python train.py --num_hidden_layers=10 --norm_eps=1e-05 --learning_rate=0.0074 --weight_decay=0.038 --final_lr_fraction=0.0 --max_steps=4078
Each number is 500 + 50 x the weight over its row's rms, rounded and kept within 0 to 999. Layers, rows and columns count from 0. Numbers have three digits each. The size before them is the row's rms in percent of the matrix's.

# layer 5 MLP down, 128x512, rms 0.242, rows 70-127, columns 192-255
104:455495473522505568492533437486573554534498446470506471551527533486397415504550506506554614481533517529597472531448521474569499437467455492577509526514514482537458546334467483535468456473481409
099:496449461475384489535492497490500504368496485576508527500525416480467440371563556496516491559441537504387457570478482505458546557539433494543522541531552516507455469472558500522517532457456442
093:467406553567501459382541522517496483549481507489554472543481436539501578472497554456452482583562562522471536452446577407454423444469521527482498486451517519510596507597491547487442411432451513
101:487463555617471490537495532471544533511596463535456405582443488558516474527597575460486529517449582555571433566510557625590515630443523467454402523556501478465452555676441481496578532519516481
097:518465488413477467604426544574536420509475508477539573479382502534465489471480547438436509528539410380540424476474485580415472514557458457522492464551475507505456557491544574533589503533450531
100:541617525496481497498401584510425482559538551484386480550528507477500415492628496448580394557441532428411462558457476529454498400408564454501378512489427500515396500480525453536532503561507566
097:542597481443486654508570508443512429585571465540542527526450385537484552521549442551439463491493486538484427545486407507487438519487539467487362486466548511446516439460450429470528512522522470
099:549574465507551530592511553530526442572536458431506542532452413400569512602546442441518566518579566545403480500497540452420555577438464473537495522505520516534536443573488484462503403518569471
099:489461565412434507475450473501457493441507463469467499569575461481463497479501465416487500510420428574466548607574542573507522497511487508480508527518506450444482465541514452461502488533484485
095:438556523411522537477508488522474423456525452503555492485528436515459466542614382563430448425434512425465546559465530565460411503484441555524572529560574496526456480423594503444504452538550518
102:527409543593481517469560540509432490428487518595509453538477548576568559444623513449501497553523645398542603420454461602429500602516461425484582491449504483436455594499447522472452510541488425
104:456416449484480509545468574522471453501454513486534452459439484499425502500431588504495542459418590546507433461503522524536553482540501401578502519369520474550516389445496510460529414440543384
096:534465593539495482399541520439578409537440477498486482518525466511560526516528587573429473390464501460485578567529552387443544485468472503393519528604508552534497499547476504508455496450558456
103:464390530441506539424529424446446477470497481537456411520570487552482551481447488481468472461556494432590458479602579525503515495480580475525494499583470608479486524529500496555525559388514496
100:473554518490547506442479504531538493487490506473484458555452476487580529508480416463517471524535549520436469466531506448479552443494527535415503443534605574465504503514496511467418501559543427
097:525693446390434443439557540470528463482427601465455501479439553488437490461456516506477514557662596524468476500480618487543447519515468488585575575513436464529539532579520462446526525488451609
091:535469570489506544479605516481509428495476475441445580628448414560546432497456532446446528494524442573448433418546507492447503471450539554488458496508439555634476483519448494458479437481532525
101:449568561505488544513515468541520503398517585555536504488566508509430520494457488484467528529560493413421410566465485491528562406461480600519497543507558514497484582500488482419546570476541550
087:533545493422470482598457501480477518587515504552530468449550490480521513414476560386549476483423519469531484516497484539588523537580567542484507456517501503619469455588545602492488502532516473
104:466454517490449448441487520451612447382459563468567435507492513434433471523540407564485518494512496544527489458458504516429533536472441589586480481527533477411480404467481580513543542492583551
097:468524566445472490424453585513365551543529542476453499527407471573489576431435396468440413534441531560616511532445550507465484595576500540514494501540446572545499515550546493385593401507536469
101:542564484475442491395534515475487515471504501556392524594580421456606473480509580459587465431530555542539585487580559427557529417521534460456469484449473482493503494489449461482483526553567471
100:384504468454495489536538500513414480582593578437533507508527531455492550496538465537501466505522545570456507507401565597473471493549525423532535477434495482548578470452407541433567525514438612
096:500519532518556533475525401485500531420474498565570453503478531561514614391558565482422554551532519541474571517560455410451468424511495527458500430611436548528400615480493548577539534474521433
098:519418513535459614526544586526474467500500518411549490550568360507529563503493478481533509609475431472515564599462608492472427452558469572513521531485492538571490489455533466585619482472499475
099:495507598460439423552446510538580420547405530497471484467609487507492587485478582546425490484556490524504493501533537543550498475494541471553424504597440516520545516608471493474476516583584520
106:520512422518512521529447554504551524464439583491460542497472560516610490492490516440419555459656394383430500520479399513569564505604508489458553490455487556454520404443497536475576365504473605
100:492532559488559530548470509435568540524532546459469437508621461480524509512542450452549539458481419482520596523505518456564462540519473592550427445575514462525492593517547451515576486450531547
123:425580481412461431541460472469496513495570501548459539515471607484503512492575440484464547449550473542501513545516493504532436602518525455587537472534486464369396473489400534516520518519489422
100:488452470491515537526481468494543439440515501529462531507512568503535429457494510493493484571504511474622508469528547572497570499492399413411434478509555464461510554558391498445503509553526448
100:519495528460538487527500540530549476638571469563560482491419461494556518584489551501456539505592437595396561576570514480418528444456576438489557505522524531509476531499461472474545432396520413
103:457513486517491484430547575506546550505448392536552505477440444484472545568469475471425527398539441508502462499540476465405515604552434403562520457419535520490595471463558402468424370542481454
093:528503550486534550553461403534399381481477540511488500566476489501530467487443389523567508507477636450517459484562613632455474524500524440574549459504617504477454509427514459469502471525522460
095:506511487498460555446495604505501507428597469443527438495458474500505519537469492600425479588493439474560481484577529531522523525606497414563428448553549479467559597379538548501509425538459510
094:440461451557478549508499486469465389403572524499557413584451425506473514546511519475488453426403458445467503509440517560372500491554422550544492435530496427490481508381485470527596488490522529
102:625500585481464578559475477498555417604525520440493454528492566519489438489493527507591475473488535482513533455537521453521576518464509516436521478526461531503539428447574434527473557486527437
092:492453506526484509519472546458507507529469508406524489518530494460504391605441509521456512497526521389596563539510461450511578495492526440448465538486450557473476381435524576482436459477545454
096:513554495477551437576444495552407512566543510497509576495495541439439489502620568541494523510555567577465461436489529533535503565516515454588515521514588510537433468517473492462505473514531383
092:494379578476477479387487555460482534479433478550475527461487472599466490434556545492493492477520448479525428506414524479538511551440538461506515532529501504418459483417529437616518491465569604
100:439588504501463525519438580415481489519498544501525490520491411522466469463461500530433486544476483440463541501527426506508389535485498503505515572491595487528488529478479546416499508529431599
100:448564459560451462477486563467476444423410520438566510467525460539520456569565436529601510394405505492588520448507527487510470466489513454557457432521493506505565542456512482560435553487492431
096:561474475503500486515563463578532496448509404496524572516452489498411597454429425453447464538407447515530603512531485585407466523488476515528409514455455513472494606433487500413508500459499519
100:507540471414484470426475540492515577565526550527544470508524479531539539549434427433423522571479582537542526466485591303506478508467490494431529501419517526529450521507554493461578434542526504
093:579562462485477444511509542501392519461481485415468452555494512469543417557482491538505558517478420607476483485533533416595441518552488445548502476452444367541455457646501495599593464512429378
099:423590527487412535513487559483470491443558522470455534544422498502455508609585482508410482485445580525565456493492503418526416597549501620584518513572454471458475506526471436543519478504500449
095:466535445524487531514515430491531565546513404523613564480446464463454519532564486479390564448486494425498488507570453523565530464539464513506552455461538522496565353414562531435478571472457452
092:496574483465516513491554573459436522522507525453580448511445520552504523547422517480445518474700476455491502554526468533508535463562463516475543538553509479571480409460551536479576557477577531
098:442500489447473563654468473487473437488552486483556457480568574410434496510583542539602458565491420478507518616455565324435655424565509478497457594422538492522481460548447548526419459465477543
101:391456470556518525618479498488547605570406408544507534618428561487506568540461474472455526553451510488510497501429536631540485447502561478551543450507462454475528459538427477469448571502582405
096:477494461616506504423572466456571417493487501547509487454571435402584445573555523496535491532439433538443516562545520420451550503463459534474548414509576517476536457498546575658534516435531518
098:549414498497537524476371486441465576355531479444477461514510462555408497506522423471453495474492564478604452515511447515432503457533554456420536529487480438500509506520410523458489477431486553
103:517480569552553554363521505544597439596481417487649451559571479506474618596487564525535482466493574484466444567481461446414520478442504541456501531468553459470523460594526555544431472561527489
102:471478474416525450487543472532476532527542503534461557464517424502541506528383472384608536558366382459393552549495409486507549467562500477559456436475496467508507407436503490405556568524487540
103:515539517470552516521494436477621566537530457471499422462476554437512490441466506522474521531491512551481626458473524480465538464385491504562449655404510534507526447360502424432541478507488551
096:467503532503404521453497501435579509493562522478505504457443551473435501483521509439561386594498468575550521554519415483529554555490448520439615530621476494562499525662462444576648561426481577
105:486583585548462476476483460537473499458529465461535466438457462453563526508471523557517485495323446495554500461476536461533535537495402466473601525455425608510358479523512505450387498489465403
098:550546528509548508590480422589568531446479521476468541507503595542547516464503482474561569570448487409539444449552482491421532460518514394511535525578494565577462443508584481517499451588500434
095:546499501367460461446464481493572440488465578519528510444489516500560490507500600448543474450495517371433504547399606523617552472481473520471552491570418473463522542532482420561450456490460427